{"num_attention_heads": 5, "intermediate_size": 768, "norm": "rmsnorm", "optimizer": "adamw", "max_steps": 8411, "dataset": "wikipedia_en"}
Each number is 500 + 50 x the weight over the matrix's rms, rounded and kept within 0 to 999. Layers, rows and columns count from 0. Numbers have three digits each.

# layer 7 attention output (transposed), 320x320, rms 0.0308, rows 205-255, columns 256-319
465489590557563437548518478466571525514552492459434538444534475477394594499461462420482544541506569512490532479531594427537507477509501478383546558488552506470564522490485512594461528466484431
464466482508517477542436455414485487554509479455465482615468445562409387542501569504487500436465504453531488459492457544539526503467597509473565468497584450537443493520509432438372445471536539
470473601459405507585578468531502540515500470565405451463514444478516529478524471594557478446495457423565479525464539514571439529553476544536447451588537464519484454477424558670464567566559494
581515598538528567421385458572629541473539451556523523438437431498575528480432473444528519518567508497488500487536501453517515465569477399482511426482475439429501539455460537553438531467536477
554468435541569502521420474498456418541546537483380501469553430419406520551531438432430545487509519386501506505429526494524503513636588498575518527598545529514504393455555402482509416490556418
432376502400389438470484584507432422542495508540409475438455534420433561573546590563527524437547480430526505405495572527613613518566501567547516366496562523536572477456553485535450496526487529
513551469464532471450536516516631662431394523519457524580505527551568479468489444524510417508529438553462473577481469516390474494438522516491492518502545417484417501562539578547537607469525589
414518462525553550571475440548470456593549471487496472503519483517406484444633588432534417423594552438500533455531608575496469557511531530460459468431532499574506463421536493460481476500524608
497487540529537400583576473464481406483507521388581497514509547470444423623467442552460536537428549585406515524491492444497474537473502456456482464489490458504546475441492384382455496449481462
507435525455412602558540531427561441495566464472481517381524470505369517561423505617415545462436524420548563496538514425563564483527418493571554520431544509502537499425517479561416500627498435
449481439588481465507485459550517476589591435473504443524491622441470513503488554541583491459475545541485443593545556498497357551469488448502456525485587464570589444575472518461475489403533711
561407458478523528446444493559501422415407572468475537494507587400556489540482415520552473535460506470614462478427496541421500491464494483580492554496452554564522376515537528472540494477545527
522517507532514515504446475474449471589496547527505550479430542485495529567487545422403503559430495507558462453538464502519612519529451519454507508475457529533499525455486428528450526574507248
456541477425578366523479544501416484511474548531574472472520371590556529499633499472556491473465414516402553506411446474588508429563623425509520432452537496491472463567540516441530413464553477
589522462566479442458564532566556541504539402581493451506410532515513477470512534445498501552528552549514465531473430482566413492470417537569433465531464324476495431594483642479437488491598481
453559590432532522553549531461442538501441406527482460475516479412444543464517546530472516468559435532448489502487531482602532495516436534488458345458630455511529558389520496480503568542534501
449593491570563423526466524509537519544489482457598448509579597487478525516612535501554441523497501586499502384509510455627480441580478495453490434489483459445506518435486456492528462529550426
493430405483446573379581592564467562466518583596537442518471514557607506509459559467507478521512484598544441480435375437568510541448446483520411495512523426564460506566498602597534520534488488
453550510515501474606490519556490528444460462569501533525490539473507424530473528535494477496594534506473576495413451433505538501478558601480508453440447429547522536475557426492484525445532381
490532426587505486473518486499493543476501445450425482520600549580477496552495391485553498562475494494463489527433444478438448444464485400549491619450445376529561561519506420590514526456468530
552493422432521590431607475516475440529480533475545526482474538462581486563432465470424532539509465568515544533519622481487457456443403394559427463495465572393485500503530486497464435445381542
534619492486547517348525496494491550534520437556533501450489517515586518497559434417471505595526457552473492554485499456526514470534487431493472448432489515506518504491506529599635458520568521
481641543447501465551546542572488473351454519576478525444495450495516490494455451533401521426587489497482515605490445548529566482494445457515478524538533497524557487536568470525586566388398501
516476488428490534380582507489477570480506599524447482529495461588569575510483550465479464465382446405511468467581531455563521496475531516551473420468443445516467477523538504613508619539454386
458483518499474540462467573485400476473440510499560527467395497505557486448495417485647574475494430458518448458408465394526542462471449534523531466473534539537585563436505455481522478554493347
487612548407431523403553444501397594519553494566616495386541485552588471393447511589646536505542430563501407553421368461480495404451458495525477345466545462446494478502484496559477513474445637
540486537573442581475398431559613490569503486376502528462494515400488540557425454561400596564537430530456505506523615526426501470586403416508430517610511541426530511506409485500491539538504555
498534496528391533498400548411427496548510475508396525535485531482479512544501430448454543547456517515504564492449490535463452571510572432510509576466590489527513480526515537481445528498512680
431589571448568466435428524503516591421422534549540466545482456425591569441542472506494430488514434523515479517469416450552569423556498516406545435517520531434534374484561565506523569458595398
555462386493524478429588506450548465498514495413516517442517489577453470481469553439435492524451542487478510524564483536482447560513495566559551571503535511484449501572516523587481450496528700
463469537571494457571491503427540464527523493442417519554496547552390457551452520471467490515534627536535468502466499508480535573482497516471505605523526545525537499535508498463489468502558578
444523549463565489481452432457554453517570438434479597463570472505498485464529461475509443550496556470531526541583465487501597507625611504403600606431471587457469500475437445538566487507498503
479476474536534531460505512513500583464436444527445519538430518520515474559524532501483467450518472439462449439452418593438473515466547533478483520507505535561470497500529536462454549560539545
552474441586392534509497604561510507480475455468484527530531477558480357530481485558492545547580484574555477487414493503528471485513472480600374541491467465516547526503451420565612443544423620
484526476424536447459513581415517436484537602497591497536510575474551509492551457507472534438544404591532509418483567422519565457534548364392553497454598580588517503432474488541508511534468496
405602535507489567476482409479496435472517472542533466489486392440476505493618492410543467575451577472394511530618472546538476482520506551570477384396494483453502572489454563455492548426422518
387457401453530458533584526547488543454547512536589524453519565452531504480473514509511429438505449505530479492469457426556554497459530528427538482574507416481563459504477520527471425477466367
484428550504441485466412500519514415531461418478430550474438497570489558576513419452592520501492521441377538531514431436478570547595572504537447538493450571490511509482522469494420562574545470
541569532488472499381539443329503494544614394536447540397482516517538446442557448476519492557481517517527496471482532420464438490545466475495515452440557578472478485502499501529473382525476434
506450448532555398543444390488503480586535497363501572513532459433369562510438519544527538425501512516434475500564526405505510518466495456524496507498492534484509549491482439428497509439441414
571534445571578530523508526477529551435483494450476465524508482545550462438502432493354457533486474559475442550403455471515502412494420461485510561547545466523428582472576438366519414518495390
493472415526544546421486518436476535489485488518493494549497490540509468476531422385487478587514393487527411425465478455559473506428527522574564513451474370517497489479503489521582503525486523
537420455410425550477556596310438455537504569512473485590377493569494577540491592447462557427476429403491382518584513479483581582422537436482492478514620579579572572573453489535477522557514495
549485500571523586446523487476566481442596484605467475598464464531517431599443506474407508484554609556496565393468452519554563506402517453436418462396512497420439592557692562371500444477465482
556517452527428485577497520564439483526482478502505512502546488505522477471432512506562515553509580474518511491419478585492509564443524583552445490511414466399434480470504515477509459555551530
558406452530458495526520527443521496514547518509440595534509563559492509509480594493457547416470547500572418335466506568462525600435559595490466535481541517549536529549473508505387487580438477
426489549419488460533465437463493455483358473477485586482454436468484471533530498473598453499465543455457536474554487522507532571522590541534520464456458573488541469435541489474467504493460569
573469524560418543474375498568546515544606487543464445469497495438578492521558442553521611526561532482480533413471483512540415499602512515651497518520513459437551461456475501445407434462490538
517497550578474508520535490570575542563589428551577549501515519554397551438426489540541514457434510601508444541481504351537475437422423444485444429494510502501507510540465602434509477441499491
423483540378498570524518469456593525486568519511479490479479488502510488481465509516507492523492468450487471531596567455413574513509545490437573502470422515529445470465520588547519577498482427
590551562461465550508557390535477536512459562464534520469520502526441444468521537499468542487540512435488484467588563493434508550542478519518523518491548480471504567569460457450398464484400456
# layer 7 attention value, 320x320, rms 0.0196, rows 206-255, columns 256-319
401441526457526541538543526522434576589485544468555563436475525406547556475484545500506563471514500466470496481469535475565426605445513571523580408525535476513588564432488512525612472499477538
491488430500549572473537519531451511557537568448520523659504511577495541461542490458509572509519490514552532457521441449516613509429509469535556491367529487502483447525500515421470396542522493
440577524543412400484576480415438504477522540513472413503374472528406546416617385475553469432503565420486487491527471405471548530483547495512478606566508455582464481543556488415447484438510494
488600561505483647437541515536481517400503602421586507526479420447555468606471515491350437490474540444469518422520658520522398512517542483545501470500556439580446531453492613632527467488520476
501394532517536616548486523563520454584564549422570491622577492511458453587506541510404442490559553539486425467374432538496608558461410449428436559579432485491627541547394503584477441557560490
484535522500496375494428500458513535514484514672605512487453476469454513509522518459535469586509505444557519551568463485554514579450537487455466513511437627474548526433585455397542546486396516
542505496493512412524486535478470464486522549574505518487476423501502541499488486492477443489464457485512461485510462494575435451455551499521489517607502437456576420468512534540458483520487479
497403443463510498487460520547550478478466491380450514494522534522526467411423528518479509478565530474501499536451499525347549466514497511565531562443387372486444488439452591513533509537536489
526571536571506503507467515549390496550507533461445497519575423479512523527522485513472443356551477460535536498520477563436474475528505481519471547527423403533538446498398519508519572437456559
560456432379535551495450467562538509538522484458441511605459472593525537372481448487451505494585510530547441394505498485488564513563602534549465576508512512492513436490471492501551524491514475
510608595482521623469517449548503556468528483433448586516478455540484502501479513493540494477614554496456628424578489539505533550468529475454530462465440537528493531567443538524584622507570523
557489576499468554501489537477563565500435490459509509443577522540476562446543582461526503536534496435515557534450546488425543534416412466573438418467552385439493430500530552463539460563455502
482535497495350454518543571463501417473614553473450412551361504500533438493508540537508480566453458490547425471532493469532501562508486565518571506481492432427447522440486499600544459529546504
486515566470452568531527435511487567590459532497436403540520477451509499495549388557510600595488549511482530438473512422544452487631622468470554567512487555538557550425571445458541553587406495
565491391505477526484520511442517452560504505487433517512538458467552454449460558435437544544621413547546425433518466513573502444493540501523475499521457453503537513478486573531439486537498474
582399430571544529548509467492552514500505458466452514459503565479592496520490618454497443547464454510531480468440513389383551512488532443457585425448546467501388557469467484463602492529491538
439499602492507458463497485511548483462550494573600467506355514548417544512538463518431502492587489465513531621577463491627573544507585489513515586470562605573429444492519451433426419497481463
589459487481416498532478485458565431404501505444546490518580538458444530529500565516543445497571527492489463543475475485390542543535457458569452453571502435538480457549377486423554464533529506
502445506426467459449473452522510536517461526540522457445528491425564489465492469524525499424499486525528553461512608423479479446562491509479540464438557414452523388547489469457460446426484512
507510573526453543501502470458510490552486522391474502461545473443451491419486471556503521519431490521482513478534495574503581438423512481465448518384491516525442456468539582543442510377447496
558379554473515442475509452549496449513478570509497463439505421507420496453494580569496451537570592542486491473507529553442464526586501505543567526557543470504484493497497526542398512518427489
541521403525489557471470459627524449484510396498415439496550392476472551531481475403398485517562519493508521428515534494575484480510510521552492548567508522589456562530430397486518453494534423
525512582482589529493520515566450547523450491500592456543479523448452511506554500500579496460411565476539591483480467547496543508471496465455516544440566479544529473421499536504520543393545507
513541512541440566505486519445496528445558456604439437538455557521447544570558534562460499353637503544470538560458426558425531485512448492564476505482364407510491468579517393578445463436567492
548504443498496448480501463562602463453461484496465568538425521504488524473574451527468492448476449576512545487451507504563465514441522451503487581418518484426511535568624496438493523489604487
500493426561494422496518487444518578430492482484353462499514464440480546493508482487480400503522481452417477558549557445494541473391582468458452565524425491558442598569578579491483522508404457
434468539562477505530450509526468503425402583465573567533505422340508484473554481520412483538571482523386422582574596461557507525532487522497519486465403444571466532490524500487494513549517479
460566510465490497491524460407549471559524470570505462488468522609461491509528551475500472570522489432573482528499472546520541534457425454499496464468476575514547537510440449466609446522436518
425553576526481492436451482509454546441480577615515511433486460421537408508514496561559467481425505579509548406570507533562453507479539550445447533574550583471462537340546501506446530409475477
437506425494527514547487515500467505439542474547559566495520539431543453482479487445496519508503578471497543488513536520494444486478553555521458402485528427490493551519511478559563585541428500
519576475526417379501519480449468423542502514565572448520545533516571546523470553465492479559521549467464544570533591452381455486497439420430540484454606471488486506440443541491573427518415481
611518525483456498554547534499477483558548527498479525443452465476549535530532448505499493527488444521560490538526510439568578523525482443493526506566444656492564513524421569419518499485551578
598393523496528446511507492463460521392552597420475572524463499433486572501457511554476580511550529568470485484456535404437541480493488490529540399596482506446486493478540525481492461487469544
494485510547456366519502538551508500447536522515592528520526468542480418479488562576473378549516468462460518542510419440367527491431517476370487508561440472601440518498431499469508496472448495
509547447477541490530566451536628443740531427550496415616396404534532449496616515539474475498482460446555448489547483483521531539414532385470504712553543495395579492443432467542493612470529508
580503560478497466546474415505567502546488513482441600517497574620523476546495536440471444558412540473534470428512458443498474528537527506516472445419477481566498520536427502467511414463459503
548434390549503556554592513401504495611495488444449424577524466397491598443570557566491585429477541479503556547446452492458531492561481494535558550492569482519534507418527596574462540555571486
523534572542540520533509551522429474447455572509528452531558384523450488377499461451465386493428530490447486510502496436367463455551541503460512525414524419489494524525491556670524451539454503
497450471563487458491461472453590585473537483458453424465533503438570501584495478460546555474439521475419532472562587466442423439487424505544480536542431515463494492488497624465446504476470497
480484490556450511566494491526420482474542460490516518408471508511479461492463504519458534494565536512558543470552573482489406513546538601496556409532488526560533544522545537586529492434434545
468492498538552464525491557408480575518434582494492551434459615515537482493528545497498493518420462600477469507472491455520416566528523491519519409541523444426516574425463528535490454460489472
475469622571588466505422506504538556452524483588596439509436591464571517413523530493532487418543477529457478558471419397499539559550495538548385556503524523463489497438417548535451487503375489
570578558468388459456523564562455437478497453506589457483389488480479471582554504524461519462470501447471425557504442511564536550528475601512463465476539538598571557396407556519614624486553560
460376354397478571485544437460494476513493509505535568483509536478465447420535577524553499540546527572458439512498517512485456505460539511483453542550536488514523481445497496621567477563525466
466490525533477583494482543586486609470491486521502533487491525458538505483467478465557463585484490531501482473406476464517515523419430417395568538593530604525613463477456512512506483623563540
446467459514425490506482569466498551589527515518541459555503432430527504569487428496464437535516551531490453522477409505405590490363451443388541562551492528357552515439506554591459447450513472
489488395467490570455569494527465534483413492434475519574439491486503511476533447532507486466533550461429374614508527495466497561569462451426499573528452446496588602539425554504533510459578473
485555553477520496539517563577573513527436411459462513606417537496539478462568476489610488490540448555499578399528519473603488497503656533549547541433486563489581450441478495535524505454530514
485507498468462408509554447490605483556396440481587472535612441569420510486510519497464441545506539478477588559501538607540444508439467451481501561437526515482538509458559526483491486470430447
485481478572557484529501515513526441487516377486481521445430463442502503521422503500513458499407533496562479515499525443444485484415524464473460521507540564479474485569624520568548524459499504
# layer 7 attention query, 320x320, rms 0.0276, rows 256-312, columns 256-319
473440512460547526488453466548458466606500514498452482534488489468519533559500432497555430490463532565556478560492462451566498467492501452487508538537473493557543495481488529486453441509497484
503509419490550452510493498496469460517472454551492507484458517548516505446529508495467530467509489418522555476542515493534493487539483509467452496463484487435493525515485568472541536535522451
544490473493466459512492557539514502442440502516554469513478532509507537499503535510516467409536453512503470494488549556518519493465425459476490437511471527554496538444512535448499476488491513
509497474476467544483505473388451515452382478465595563474494465512472509589465519540607449483583511515533579514494545522523514567539480545544466477546503438471494506549479487541500492497510514
420515498523517404412557570498493500498539503608416490517485532486498504455551477537447482431444490462460511491495431528510522449488433509447543551569499547468439510475534498515435471441447527
543502431543495452497518533488481454484416505506545449562463577507553574539527457531498396438533471531445617469532538492492526500535456531471556493516468454516461522481490538460518461453502523
549578485518508483504512512504476499497485488546536489559485557479497516487611526537517442453483481460537556532583474484495544493437480532428563490480503557460460429464540412518482523471494499
555490515463505498553479501502489484446437525484560457557491505490514493576403566531522425521494487498450574414544543497531439573439485439483511418533528441521570509545461541428593434459544461
430472462515430552405522463471538497464559482479450525506514461493548442484590507447479512448466455551545523546531488543481515426547478561562502512485460480465518531485494518541415465390480530
448496449546552462468578516474484445490513488529507479539478551418495421461517509552430466501509475483506500576553489488467507508488541530436566569499476582467458464416537471502454450444502520
503497559524400585483476534432534524540538455468448513474514531529475569509460519471445548502540546547421515471416489489517449510588512442520488431565489456575495512501484462508514531579507533
429503471557406505389599487455550543492562419486422491543571546505471429481610419434476557401514486568567495512496447538491511478523559600492534508468433529472507556473519502555438479439497543
538531500442582491604436521511395489516422530499568513465411572486523560528408589481518465596414543457416490459545489460540474537469442396550467435566611426572557427528490485524618438584562491
478559523496403625484522526470528527522526422439471551470535496501467460583466435486434506467585505560519442469502492509547482401532480482580459499526411364551507554526498536452425469523479577
477516478495484484576468588455481526536500470480573510455495541462482510534488578548452464515497547493449477391512486478514505495473473560491481475551526464540497523552445489441488518580516514
394451508542434573369588433419557479499628431418454527477544494541448376504600390520439487410551501589537469487502477532526444455493522531559566532518381452429459579474470477445345479404435589
451437491581396628350618445492589454434599431404502540485504504554469444493570421486516515409545459559518515517449543499505464441528491464527573481498422447487443569525471487456463492440450577
472454500492470565442568498488530382448434530558478474518521511533539498485551447478522446508479404486562600470538512506450525492530556535477605466482445556489473461483512548567444474385518461
421508452624429597305621440553509491483559429473483497513585501533479441488571416466483511432554430529512491548497532572504525415473440530507555464488453390496471528504453496486483495525491597
491560537452506534489487462461514447458515568506492532527611495607541505523529490533508467522538439490536511551514465528451484505433554493519576456482439582435485496470543573541436430457499454
546501520419593386637397543501406547521470562533569573510422439551532562492438594563490490640525547402456530436542447444469494565513550450471438522525595554534546406521508553494557501493557402
599580520513481453570425584536427583527422514409548544466416528476445549555420579570469555467461580478487440439553466486524481548559435383516408483485627431554487517539446539523581496600512468
495523519502497435624466522582454592538463500473511487443449510441448496504476612515432502476495603408528460455512484462537557565500536512458484539468579502544526476514441463523559520521539429
467487494545391535315535485534566521428532449409471451515493523498427492517536425477455560435508471587535479515507462575445469407572400555527556500513474426466458598442471455462436534489467568
455537552597461568531533451516467543445476471409436525477490584521428506499565527560387513428567519504586425534544525513499508468466512508538553503461510517477459495517452472517488466457534495
462523446495459605397616472410496432469559423394460492479567484516439459511515444528418540434555423550505435478492500516524495390558553465505553496528408496454512596491530457455403498492502577
585522518484561447526494485508504489501543521550550504505495526506612480538478554471517516517451530464510486540453532492463435537426529513491474501521503534510489451561475512527563485520462432
461463445599466527465500464545540501481501484466483491487511506492474451483523445407497518489421539527530504530463481528495554556525488564520496571457482509538491476513533449442526509457545500
483493491560390429508540481409430450529511545510554545456461429487569468546551518472521481499454443456606512484553503475468529593508485492389530448497499535522554460452495567488448576579471535
547497558490600456540531565516449427520531499542493551576464473528560482507504516517375542499529486428525526444521493481543513570465444460448467471520453537506590475530501571472445509582505468
459455508444553491577463524489560502521451560491461508559508393467516443407506536536490515582539540547396458502490508448531473540506582482556553485457503570517502501454553496482469447485554499
459470540484471431466523417457575480396414569519484470453534533458508503441545545497600438456464408531540518525460515430421512459436525621438549530443436482449526526510525541533478446425552456
461521551460397506445525498413517501480471532532467529447450481514504556492563474539513456487477460521532562488527522543418494531458490442570508453514504540625456455516514505527516491441425489
530558406527419583437514504500448482454538436490543498502504595535408535506530486521511481414527450471531512507447483543381514454495459601538516397533501473510514473499446516473498518461507537
485450421475536444574566551505503519544445581535476449544440409422554464363434569481460504528517565507455507503498485404466532500498586496516501486486543551529465470545543462526457501539563478
421437562519433510468510473510483488455502541494491532418493493544448508523507477505497519484392499474537495449510507514482418485493482575540580548485518488503469501516421454513499399465501534
514542542493408500452534565569477523462438453452469500472474499521515649563579499510493467485505433489600580471535519540486613527530492482534497407471498517483502486465457605614567474480396511
510505504480474433548457554530563481498467518476499523516527467365477500483470518514498544516456464581510442519468487466462463506481676479535453466551499519554456582492507464477495516506495484
459481485562541508606510463545486480563503479593473453535540504483527476522470574490491476501440527464439489480493516510482538501516536500473488541463543498513520463529542548483494450539525426
487561456539491554476503514395404521518464475486485480472552499539509535479543477508452500459585423461467479481455470533497466444554489532528491481442486456494526506459447513534519560479499523
492453616594428609458467462520541439448503504491497573436530519551572470541530535503495472469510400536568509549534524506474369561503491509529495521526481457463486507497433515490495463424430487
520495480489460611421506425496501407405551506515542529517538490539516511509501428438533496473471477576444493522532549485431433470501506538539525465500472485525467501511471494489518477433523516
503512454539474505493479520440451537544521439479461411528514535487441549533526515545484544455556552508523462464468553490572536401555473572466498534461473522496556511473532454546528456501546514
429417558533453468520501452431494548500469494543471448450532442491499398455506491535506434519480496480457533545465545417503540497545584510486552575468513625503489495450492486515491498424559527
500546525515506495474533543485432437484457419523493497531480471603479558558513457467434519486506500437464530458498480490463507483543341566518518450410389419549538412453470490463542498516473530
507403516498504543562500491496497493506504558533495541541530518593568427505503471522477538591415529458476458517527505510520450541497476478461481611525467467541473477468470449473464482494543492
542475479470514597494478503464435456543483495535588499533520477468556500526464439497537487497489501500407530559466532478519501524515467454467495472545554456501458450565531496487565570589473478
498508441593436519428536519506430514575444486373484539446437523499608496514443488494519453487499488515563478491453550496493547582483493466501423453524523455490461456566535437562646531538463504
486472489514484504578505461612530573468510448480470419462492552455459487506452565509494513469547496424590521528479520469510517518400498504442505582511539464431497488498508555475534534553544475
540498446526536462477534515526442473580510478542478482551486531486507508537451542509555486510493577478571478491493555515541544550548466467442486492525514504487564516545479479504482602519471556
561616464564591577546481591473517506534542542465506471552486512453456478543452496539510499561530514562408494527556570543485440536476439456552418488509474472460476515433501537587554442584425488
523488581526499465518517491485465518531511521534505500475450458491569508510456535462531477491516540465470511529582517509563447577497446436497407498537499540503538457489441533491528515618487488
545499484478548423526496488507521441537547529586493528616472470409533520483470486462501597559436489490490515548519497501565485484528531439490518534501490530550545451560539531462509467576511507
530512502418581438585506512546544448502515489562479421550486480485431561476519507562554447501565516482551523472462481527527589481500504564446587554511448590478508537432498514518532503517490501
582504493408566445522520517583526440478479526513512532525488506444544521517424510378562516587473479532535519442515515456438590556545465422468484449498555489472452469461525544394516428580484541
516441497458481476494530504553507483503423551511523540454530532476561539503466485458537508484444527456581489523483484498536571521515462545425498513538587499570436480559490517560577475484501460
440467521486526528499458456583500495511496539502521477567404495448538403455432503450532491500474546513480445584578573428481367503537563432488502610497464434509478497497504470427489467480482443
# layer 7 attention key, 320x320, rms 0.0272, rows 256-311, columns 256-319
473545507495537475465432552538461500448474470520453535505502489509491581543529502484462462489473520436503470477546508577480488488491483545490519422503526516462612574437523473416468489475482483
483496518517473532538526469473513585514493541483538528497515515481531511439553503584501484474565535498575516540462493414541464461471496510507519470480506505490406541426513418533555428530555466
547553532528491534541488494476498458532537525557461524490519455532466483508479530473494501552581528521483482479459463464502513520454455481534463525471501536474399476482489449485462388452480523
509440488517473570479468462621480439502502516490556474512547465470524504557427477519486487498423498495514477533531518540538485526547605459563533552533502538518508477506514578449539491534491515
483517564536493494569510501540506555563417544506512495526485437426519434487491490429515521580557503513459510559434506440495490531483537465522541484508463472504403552464455467478451472555411545
459461547475511475495494497499489476521476531496442511516416412403526441527505450472508521501523524468417497519462528495480510576523568466478515603511436501504464544457470453372464465566476525
545442453514483551486542476529515524586564644540494481577567471443525461440527503468490530510499496437507487500512518481451556569519551505469488547495519529513366551418487427414527515523516507
488436491466468514462449454497500467431525502459503504452493575551490610528499547491471512442415492549530520515596496579583501445574475550472458516522394531422604451557460574617467472421585452
508521526465553482596503546513457514577523559495614512565530423484547430506536437482500587548513520475474518496447511435412474516530538429449456513538526524545438490486505440362457460579428538
457467457472584469528575466490478491587463602558527544486462439483505471438570450440504511544531528399467562518499481396503511566557541480438452518520522501546456551418500471423536507520512553
530535489479489538545474516499530457473543488466523484509524477522489444573448459504538502538568440433468478459502444462380540524474525522559513520444488449481498462481508475455431485517431505
458460398523539516569553489542524463651550507522566570524450413448525520449576444442500573542557538335491556494469480496487508506571581579475457532499519519555400566391478434370456510522500506
536605578548480517464465468483460514419412483430505535470553547510415529519414538597477417490545441623511465422533536493432551526476466446598517486404550465466567511519463532550457489458486509
533505491493529486591521515543540522526483432471632499510456429501538517495505502457473504501515519466445441466502439440494494503501508498490468517495482445558460507390515441444440495580454506
535500534485451486503455507465543486414483457532555478538496493489477529500432559509493519522470456551494482421561507462450470499481593469567506475457509467471507508418548458512466520522450436
506382455488570483534566467483538479590527552563446499532444421484609502425616490478504586492524509413523519533477456449537491497487501568430546523537430592489384476431504412421489508579516508
466434527484558493490574515589550515681531541475428542465514484408546453479617449412507576529512579406504503608435501499546508576540453475389426570557524515525453530490470465505560527502512627
514430503489502497484501530533507541544521538544520483466465495513505498500511384490519516551503641528500548556477526494561488594551407492446520466531514551516532503536493557573502549504511571
482434484490569427458605511528528528610569542520506538431462508456574512449629406470509563567491594439554500582445504523530544590502477504395439518550503493465495554518461554504510503538501614
535515466453548520492461529525593540533553512516575499485493498494525491538562403525492557488481618444492572574536556583528522481530481444432494487525545545577628501556507576595539517502536519
550601586436448578576335508415445495379483430503540479533544538596462517528364623518516453516503332575449438436560477463452436486506570515659549394479492485505541422536512470515499454472496294
456521501535494482511510515485527484459471467486478426568458530493444471564434626485524477504507436587465430479520490450462497446487569539566443505563475539482456519445455444459447539500500409
532504531527456506484572475480520513446499487499552437536538511473419464526421605437536515519522408599506476548525424539514476439500505534534517516553498482503448519482507401422457486528457481
456437485503522534443623509494498527659564537562478528456485490479564456482563388455489518534465658428532565593485515516497503581538439472379499476548471512573523533501505481445515521507459637
531423506458498459479645551501578524631531543465447497499461453489512375444563457435513542441548580563530522622464494461612497497421459567382494551595530614475417500382505440419461537519563529
517437507503489431517515531457497531498553493565512500464497512485545487512580435496525465480489604479545580547494545428542510513457438473468501486472512562509563503548527599542524472443551533
431544508515472508513511481514487469417478471441526448509456531466428460500427564535462497478508402519452445442470480532497510399495481479525509536481471445463453536519471465509485521523436494
455462498495511576433638468508540427605598555439447513505613533461550464384501509482498547485559517506631472475442489477509539529453420544525545464523493506444491450526438407475531456532530598
426557479461475432594499488469488494502397469541544472484473436533470471490451548526527533478537494513452433554543525444563500431580529473487478521482438444453448488556408500518456514583499495
474509500487462491555471498483464472408437445500495488545483519447493475505469591531409523476548412552456462466550447496472521368473496493521494469544470534485438521457493471464431522614499490
530535527513503479491489483484484500439381492551515474490432450467507469596481472469452527514520428564559574444495529525485515458414487475515576522430401514451564498475461490515589505481508486
497431607466572525472538434452499478484497597518469535469360474472508531491429428488522412516467493420431549497473613501548441526541473390495529436423564465466568514457499536465515436470540475
381566548461572515474448522443461493521470496533529499516476476508510502524580510507481490477482559516379505542477469531463505462485482540474561419482542536515522502480506484458521533547457554
500455460488562473484502580450542512562579476512538629528477470603538540419579444494538544512424600405531573586560526495556459585529516496425424528544512461515511525479565576521516503483556483
504553588514452478504470436477466531467431444483520468494494525419515468549405605447487437484505417634436499471459530475451508520441494549629514528474450443466534412422424511474493532528495450
493371538508534492471520507505567514504521583524476459546499480576540425447542380533535515564519567517537519458540470473482462520439450522487502476485533483508470549462552464513520501515538517
491491484483557397589433499408562538508539585530564543537460495594542472488605589518542476489476555424445459490487432483563497515511513497475479537496566539525510464519544560562479566533502502
537534536524506489560578487475484557512508550499452509519422430396458494608469459498495499507456495511440549494446518521585491495499543473554504570463524524504576562441556528478532440499510472
527460492487462529478531491463451422427455448472475549506520520445450515488467575487466500459498391631483483507534453468527460434489577478565523465436457479494522504492478465493484470520478469
538415432473458471500526541488552507548496493528532549513452515525501548445501513464492542521474647557585590554529514468562460535522440539431502487564472593466570443521510539572438463427576486
466539558451526469521547565387476506510388558517555480510396452477529499462530430513501488490519552469389513559433572430533425467582475466422465469454548564541460533485512443433458486510544489
528538544507473569456497574444477511552578525448465503416519536525586443562543423503501507546464533409499560503473564476486420546455428452457557493376516477454541518502521451461520503477532545
574443517514464418480507425566528478570636480487475556524535540520549538476530590515547505505456621510647592555484506415590447499450454526420490500518486569474468457439499552467501488465552424
519434630472511504471497442509489491443401595496494524473439520521532511410477466508509400573506426587561566493507578447460546551442475462576616518478444522429437497423514587541548378428521466
500489507447530406547443482560539529447476517518496549500492490621556552502420417537497499613462547527528546512575511428491447509497469401452503494443529583513442493492457532516478543522496478
488467538489478556487491461521493401462484451491476467536533553433424517455462438487480480445540412574513463459538539520448488412493477490468541525489474481501437480421490408498485501534462500
469611514503463557485558573501463482458536420428488481523468541530455537578529546596511513463529464485435466522478511525521477509509484537571464461504433442483509551507460514462495555468434485
371540427482518477531518585546469525529518555481547435561540477503496402465500577537488556533547609503478427470495491490458523481443405521538387548538540483509442479532509483496466635550475513
473520489547510404523585486524507440591605583450413482527482509472482517435481511479487457449498487539506489563521492492530565509545529579460406539593537454521502507510473529473468473451497512
570519525529463457540485474490473472470466489506531485455553497459534555479447566556473530515504437498547512516440471407502488528515446443512446494471463456468463488529495530492428496525453551
545553455502433441514469543479540537572515477471502459436427490449471514636502491483514543549547465597511533485478525499446510475470439469456423654543484453350505563549487459529491490443505504
476605485487507495509444544513449462482468449507458460434435481468476464539517539564475466529596439550438447445460522476413545534536556463531527532558446490500449546511482474504587536530430520
461548504509433512573501445408432453442435451451601452469496561428521522526445560504494456507441429481463481462506528471461447403535504491513536475458429530472448511478465512476475515503446556
615441547483511521541395388471505514458527500481526463553550483498487545429507545514534456606398411468466582466507514436556554482501544456458511525421452490427476538445507575451461413506565476
502534567521447428617482460478510559553528493502544461537413482476464479486531515562479459514463432360377399482477519479508446474512565483507507517477566445561518564511405496505496531475445514
406456514511516529499546502537432470463497497480496478473550554541464407463452528458536517463532467438388396484550472542538537454478479523566485499563488447488471468487514425467536478519478558